Weights of a small transformer language model.
Architecture: RMSNorm before each block, biases on query, key and value.
Training: a variant of SOAP for these matrices, 3711 steps.
Each number is 128 + 32 x the weight over its row's rms, rounded and kept within 0 to 255. Layers, rows and columns count from 0. Numbers have three digits each. The size before them is the row's rms in percent of the matrix's.

# down: layer 6 MLP down (transposed), 192x64, rms 0.179, rows 118-148, columns 0-63
# gate: layer 6 MLP gate, 192x64, rms 0.224, rows 119-149, columns 0-63
# up: layer 6 MLP up, 192x64, rms 0.231, rows 119-149, columns 0-63
down118 097:132091159108113111112048162144108084155120140163123173192083098110125131123101083127174186117115088166163160131110117067157139146110156176150174128138141137155112084165205138131138073110115151
gate119 105:146142199134130133078149168173195125118110114102097147134111097142097138105125136087085143123137107072115081179139174114067079081073113145094075102100098087118114082094152126151156161148152097
up119 100:145157059098099165105115170089148111121190102111185139103168117137125096095150131170094126182129115125122144124153117139157126089154072142140099141138109094162095184050122119165096071146182087
down119 103:158145112109116143114103120083117152130118132162180106104155107164134119153148102076164077132082186150092202079186122093145112162142099129118170093109081108127127199169127115130122170157202117
gate120 085:134124078061125115145139137150136087119132135117130146105140153058093076187120047124110144101113168152065151113167144107116134148147121134150052146164084187150143130166077090155150132173121116
up120 089:124100121100047146117095161162137134192182139082146133166136151126125155094167180102145165180101115142138108088124136141167162166135111100128119105144147152082157111119106135153099075169097031
down120 086:108152072096195133146156163105145202078044101144091165101107081107150102192098141111117120113108114135084126114118143136135131113113171141114075118120083093131122148180116075102135160119132183
gate121 105:158146138142121080077105135096137104123152129078106075176103089124133063082176168132172057144127106124134090116153210105152141167163159111104110063135153109144155139125082106151099144154092123
up121 112:104145105084113174096130093095188137131137097110166081128148149117125146128158105051109113176086101044154160109136152187114153132148108147137119092157140155127194161115179131114061139153158155
down121 115:116077155146131144127117094194179162065142177167082122139133164093152178116131073095098103173093104131140134079136065122118076121167076126155183123139124200136138139126109085157127114121131148
gate122 096:161102116173109156106091128071121105136119111180091151159097124122082129140169122133119141123115161095053118189170094140079147085156093059094088082134105153069155135101144113125174147176149106
up122 094:116131090152128121183152102137109129176094139117157107170102158116118087154105091177084058090110068121108109195125152090094089122153117154132142098152121126137148065098161138177169102182093077
down122 099:150118145094183143105076139115185108125134164143155175146103158137113075099089165167130129125123130143154148125119113124154073095165159153095069112139120052140091112178111166150029089129143144
gate123 110:176124103053098147093121130120086140150098170105152100140098118126081163162144093163129093191148099119118110124084150141168170056179116106130082128080171106053081100123138155106135137105119110
up123 110:064126136143135120169078145128164104114169141114154149086101130094091087127118135158131074115085190111062133120135120094069078168102129162126117098154104162163147137201148146176098094083101094
down123 106:160138159099081118120133150148132095172134101164091170126150128102122119170146089167116162105129139132122133153082150119079143157108142141073149171166144162171201191133134113074133146217136192
gate124 088:102092153142087146121128129153080112043138096137182161159111107112160123151156122144163127079145159091167158158151157123087145100089173084139122099130125120144142148209112094113143103049117064
up124 090:089096093077133123075134133116138190076144095143079125096167146114174167137154089081087114102097130112149158133152104099107164202116126092167045083155133113133141116158123167131122143164157086
down124 086:168135109136111114138130132123134136116144105114142122172175099094137163061145070092093126114148140152150109125108187106140112089108202097171184133090109099053151104138128184168073196120140156
gate125 089:111123197105161127131179103156186099115151133147165105126135084166119142125163123108167145201154117133158113134132094156187201143128183139143118174147147071143098165110121151188083115096084154
up125 085:053095146141133150142132113139125126118087107128106096130095110124102109150104049124141171154122142130152154067130109066099171101150218133159125126144136114145072157134127110145120054094053155
down125 086:074125174157113174164107116072144128161109151122125161160123110078114147151115169115164152157124120107107117079118221119101108133121109106112182114126104109135137123111045083148101123097113033
gate126 097:132060093149083166085102079094128101097132145116146132175144104136057099162131123189128088095178140107143179136164113093092138141169169055158157119119070123118125121116132091142157165159114161
up126 099:079135133090182150116162115158130129130133135075068122131164162109107117157138148032151185078090139136068104155125163126092135081126129230127155124108128145135133119118159100138124167153086139
down126 094:152127180113095149141075136187127046165156202132120116112134115159118175152107117154116113152130140118131112193171112058159111153163114103181124145116169116129167096113195177129107140109156154
gate127 101:091091090151134095135119136163162233166120114127036164177157134093100154153147136165114106148124164127116134127121103119080153165131055156168151082103153116131111103128091162129091116115166144
up127 092:153090132144134104145104152122131191170149140110130083182044113152098223085158112160113122154093071185141099068085152114162118135124117096106165107158092154147098130153153142127094120116134129
down127 102:141144111181075139117138131141159132164145122126090149185193093122095106117127145049151168131073159097149166169086137137063120168194074154111170102156150094119156131161109138146112138082106136
gate128 099:156081156173119110089113170154093141113134152124050158104143104151117126127081108197146167102121162188131132184155089139110087093103124146163148156079139120155109106071147159142176177123179104
up128 093:149137120116090134096069168103142056173181179154112132158125148133138134146103065078176168146124151099102147122092088101097137112129131159096153155104164089066158107138109100182090091158154170
down128 102:080133097078101146193148140080075155139082123106172136134066119110108156116161111102136134142136070100097153088112131053162102146115107122131189092144132131156157107160137077105144119131061181
gate129 105:147175085093088158101221165102077194162116167137149173126156149126132118113125150094164145150129072107118113130090094162089159130099095155135127103088080128087160088144073159117145097098142124
up129 095:141145183110096137126092078148126110133124196116095095131122114140142066132159099150167088066127184149083098137126211090153141106175112157125158151173131124096166167138131092187180137138153145
down129 096:070070134139080064150138141114070096158126088105119104082084131133154135147163077089133148108163132158106128132092109117140132113047163148146158135125121207134121097076177147096178108108125144
gate130 112:173143159100113103102147098102184104128168127155134158163089117192082186114079173173159161143112134154116125088095135085086103108118108113159136107120109101072069110155134062069093121101111114
up130 114:088121128105077079116157120119068148153083143111109121118184112155141056140157175138128086134120050166095115139114128134163129154138117161108131111116089135082076043183083088134132151126158131
down130 110:129197137152136083118223120090124104147153146117129117139113139160127120121130120100137167136086117112099141137151138129088133147102198139065137138141136071118137156073044126146111144217116171
gate131 106:082111129099130167132125095101140157123105115100124133142046150137157120150170117113172113172191164063174072077105126154128152135157153091120090123162131118130080098109086198170109134132075095
up131 104:168111127103135093143211121105134110117117140120153079066182089158086148078170132141130126109144133168115169080094183129113095152111161161143100139134115162142122225121165154118126177102110086
down131 100:150123116117127154140181091099113166115111150138057119123067157197114146171185150096153097125128108106125153132136166160159125124130126154202112115130093140064084185174162172150135102080083123
gate132 097:187100118148105120097121143115033097105108093116168120119122118144135118115146156092169118106127128072108115169059164101116126135150068135109160073079098175091147140127177159173178075134122153
up132 112:075134188158123138110172115099153161142118111116141136122046156095108122142149081115152108132127094081194137169156124122149148122154172129091094150133168197107089067147151103053119146134170157
down132 115:109128143113095142184136138135107211146150165103127060157119173064111088075181090110108174182130160125128149144135140087162108165127061091137123136176154140076098116137165134120164121145152147
gate133 088:074132122103130141041183123134118116130161120062109106113138130088153185131136175164138106132160181193107148114187114108142142124158140128159153140164167192151135061087169101157101125139112142
up133 095:093153123072092118111104094178155095077078105101144131074158132175130178099131117113126104126118086123148109153119136073117104178112143067086131134154129115180114155079106215073121115143148164
down133 099:145098126084121132106101139080119154096136091069084079105149113122108202109115170141166130109123137120097158147129097058131170175166096115120073141129160096147135062148173065169086148144133151
gate134 092:078130050067095123179113133117110069164113151120156072069152121109132144108178087117139127127147103101105137117125154142072116089108142128170075136178125090061083165144155169164126133137131150
up134 089:170142073137142132089100150081113131170106144205175099131112126116172080131162166151173062175137095149100172111131117114149073136207086124125088149125161190155130134111136163150100138116127117
down134 094:096135106148108127175161111062159115125098165074162160124114118108170182142087123170140170071046132122111095167144103108093150125151131131137153137114093064063173110103116107136129092097077131
gate135 090:077128135125131098122146139106131183118112136134154149124134127152120052208140106186145127124157148126155156106181165135145156173132095130094068097110140072176092102189111109114187066143169138
up135 078:103128178123154127141092129098122091154154136116053112170125106161120159094115114065137165119127101122145119150091096120091156065150164138199107176161097182113104202119144124135059135094094114
down135 082:141110096127180182111154110101113132137084111086146124122132134164063053116092208164125079116166112097120146107134152076090101118071115140149099097120148108114127067170159125077181101120123110
gate136 086:080111123135158120133102112182153149077137128139055124119151137134112101181103110171134164172117144136076190147129118129157181115098112187147187102103085144182177092148140095100137114106099060
up136 083:077087122106127128115122174104160189158136163147153108148131180145132103100142159099065120091134129158125089139195182162117114184135144199156091121146116155130115073160102104140091050143149134
down136 089:134119104118185136141143121123135142121120124203179220137123086117168151101153188121145140159094160155088171103134114113149099097167110124131094152179199150150099133135163195125158144162140177
gate137 121:116155162133138129079137133115116107111127103157134095098162068165223087163137202152161110118148131102168152136177176134117173091106192104106115149158112154140121135166163128174127103133186171
up137 097:182116133142171163198114143156111146080153115175125104171167139170147123109140109155159096060145178127172080128152148150143179081168135067120115158112144083158103161112134179141139070107110142
down137 102:072120128087077125144169185134142124175103097140097077072110156104145112096132085155130135087136114175096152148193144128066162183111143126166145132120100084116146071193154104135120096169112127
gate138 101:107147096124187136143087067138074118126146130126094060139097137128127075171167072096072092147171092067100144129092125126149152170134090092186144099109126178171124134115155135096103128091103144
up138 086:106080140134104133115124169121111106157126151161139134120072138150167103122097115116109153123124128089101164172121038071136142145178084101111181141170127216115118169152162069119146147099189103
down138 099:161108121156093150144106059147119143154109184149125112140136107147122107166090125156200156137060150093137133153081096092191173137124170111117167130137152099089130148092080176160109148116107049
gate139 105:144144133101136130106149133145158085127160109069158096110124090115135163154199122092137114145204091091179093123141163102145080072088148173097105166197156085089124087159143101122097126110122168
up139 104:108168143089116127099138096103166136125164091078101083115112152135165131093128134144049088150033126159119146110124088107121097166082099099086075103148066123134122070134120140134119152086123079
down139 104:129144178200122171103098111158095154094105133115102133168142132153153145160155090075135135167103129165112119125071143114094129080077132159072127133140146136233145106174111161121145138165146188
gate140 106:092170138144157067128195143127151096142102154106099143099119086037155112181133183132122149141172077168138105150141123122143144119082131116152140178127169173124115049121091094114157161142094126
up140 106:157136116097102133137136117076081163164120126167153086131120124162205119058155077122092166194059101073139160102080141125140173133125098156130090090106088111105101127133135107162097136107083120
down140 095:156173138109117182124141180088101104148080161089126114121150090145099120072174146168072088069127084127075129104173152103099083156137144132099128085119090112172192132168134125127115099158171158
gate141 092:135091146175083088140174146144159129151096148130121168146139089097101151123117142192086082158102121046080169138149152137159037116149143167127140116178111122137142086114126121131146124123211113
up141 095:161141115068169121131143114152199031114082126108112094110122094130114131177049184107217148129146095159167115101124083127100171120131138118138112142134133129127095125160137127131171138156098101
down141 085:152064076210206111111116119137120116105156101140104163170070085121108171101116148113151095143129089060136143149112140109118106136168067165146083068147147134102129088115123129088130137168123114
gate142 102:106091183144115145113131088075200054135104080108109107136142114116129147110143124097163128129122047077159152131157160117156167134114165145194126164092106125165109123140115153096087117112047128
up142 116:084119146072187129112129199144128163089042159111175137154119122143158137192161124094133077088128155111113115146081124182121143096151085109104105194146115138079151122125108117166093102114122158
down142 114:204107188145152147130118185152134153120097082153170156138103095058107146126095123121149125101096101073089136160111121102081095101142121178113091147122128146069182132172156095157096162161092151
gate143 102:091066188151097114090115081142153162184199184153116120126121149121100163138151173112114094163147152104078108160105115136101129117109154137085112107137105148105080100105109189073062101137151142
up143 091:111085169060126111118099142128136148114102095140114181153096173179124144119116059153093134179078181089132136147134145129097092112109061109157112085148097088179148155075112070104119100110129095
down143 088:144134215158106203110127128152145142124161171139152129120126133132144116181064112106023140181168083109118127137093121139119116112148149095108163176149180139084126081104124141136163144150111162
gate144 096:118168133145139133170100106099163078113133188091110093150133124185118154090108161127159119199129156085148107142072195142130104131109161150172088169154146132114115159164118186077135093194102107
up144 100:137113066170094165165173128070068093115127201158167086139132110170164118121109147134140121127110167139130123171155110146133113158128145103131072108132103169150158128197043127138140074123136168
down144 105:105122134179192110133103203122111124105064123155100085142129144105151105135119096132073127110056120177109139128137112152132156179135120139107087085146109116135201130157113058174084146174151099
gate145 094:105184155146094129086158168138120171120180121172127103125101181124128113186078150156125137119136155118129131081092103139116132146170122145059148138037137112182071109088100185098107116098123103
up145 090:141153112161113066077171116142133119148134120126166123072077157080110148186125133151067086071180149149112129096115155172101147107194103147128116113122173178131102118090097136100139100063094115
down145 092:098133092125154065173183130147143165124064101129151133122128118137113064136084194185162105123167106162102087047126123154134113113135173171071147135165150146150148165151092123155098146151157136
gate146 110:156140110167130187093112106122046131124173150151151095162157081153089186133108169121179090120116061124153094131063137138157093107123140124130090140109113147095107062181110133139156110117082161
up146 111:107100088159132104155128082124107137084038153130107121150119140145126075092188119148099165128154147132100110102184164166123146094113147166132153134183145129080079129149071130131073190172159099
down146 102:183174122101079088119100129122129093121081082155138137166136101135113082155155092106104105148121106140099092165126183129153086155028145161114105053121137141103073146132139088188130136158117139
gate147 098:093138064115030127149162149165108114140115165149136134133106129145092130117169163088162152107160099128110082158056038127138118117172103154146130102136154128112141134170065140156097134109095169
up147 096:180148119140190109104141133133139135191125068177155193151156098129214114142120153151143139126157039124124110080157125082122117086152120148092098157125164142118155161187144128126147130158108096
down147 092:178160122103023112127103151167144089108157113125114081060104112143092163110152117156107110047148111077146126169120055138129121207102117114151150111160127121147152145141120112109125103164119125
gate148 095:123120136083098161122151118126141127162065147070103104110142117132152108139136201165117095181134145106143194097137090172050147123155098146110159136156095129106172149193087127078069165115126144
up148 096:114136181135141174116101106116147143168099077145060129111092060121130113076176182099121102136110119127136126136100179141128138131169163168141163130113148192096103138165109179179118206170148144
down148 100:159094126122145141168141190148076116147125199084143125095104090093123098128159144163094137071186123130185116123171132119079164065182097079100102155138118114148176094110124142132143082120087107
gate149 102:149071097085128142128080142116171122143099136107120148096122154155172126136173103138126143158113184153187111097130175135080161083137094139189122172149164118098129114081140198154153160105158047
up149 107:170106106112102100136086167160066109103058147120097101085130164104104176146124194137127199151068133128119076121184131135130164113121082138172142156125120134097110110109091144089073139095087150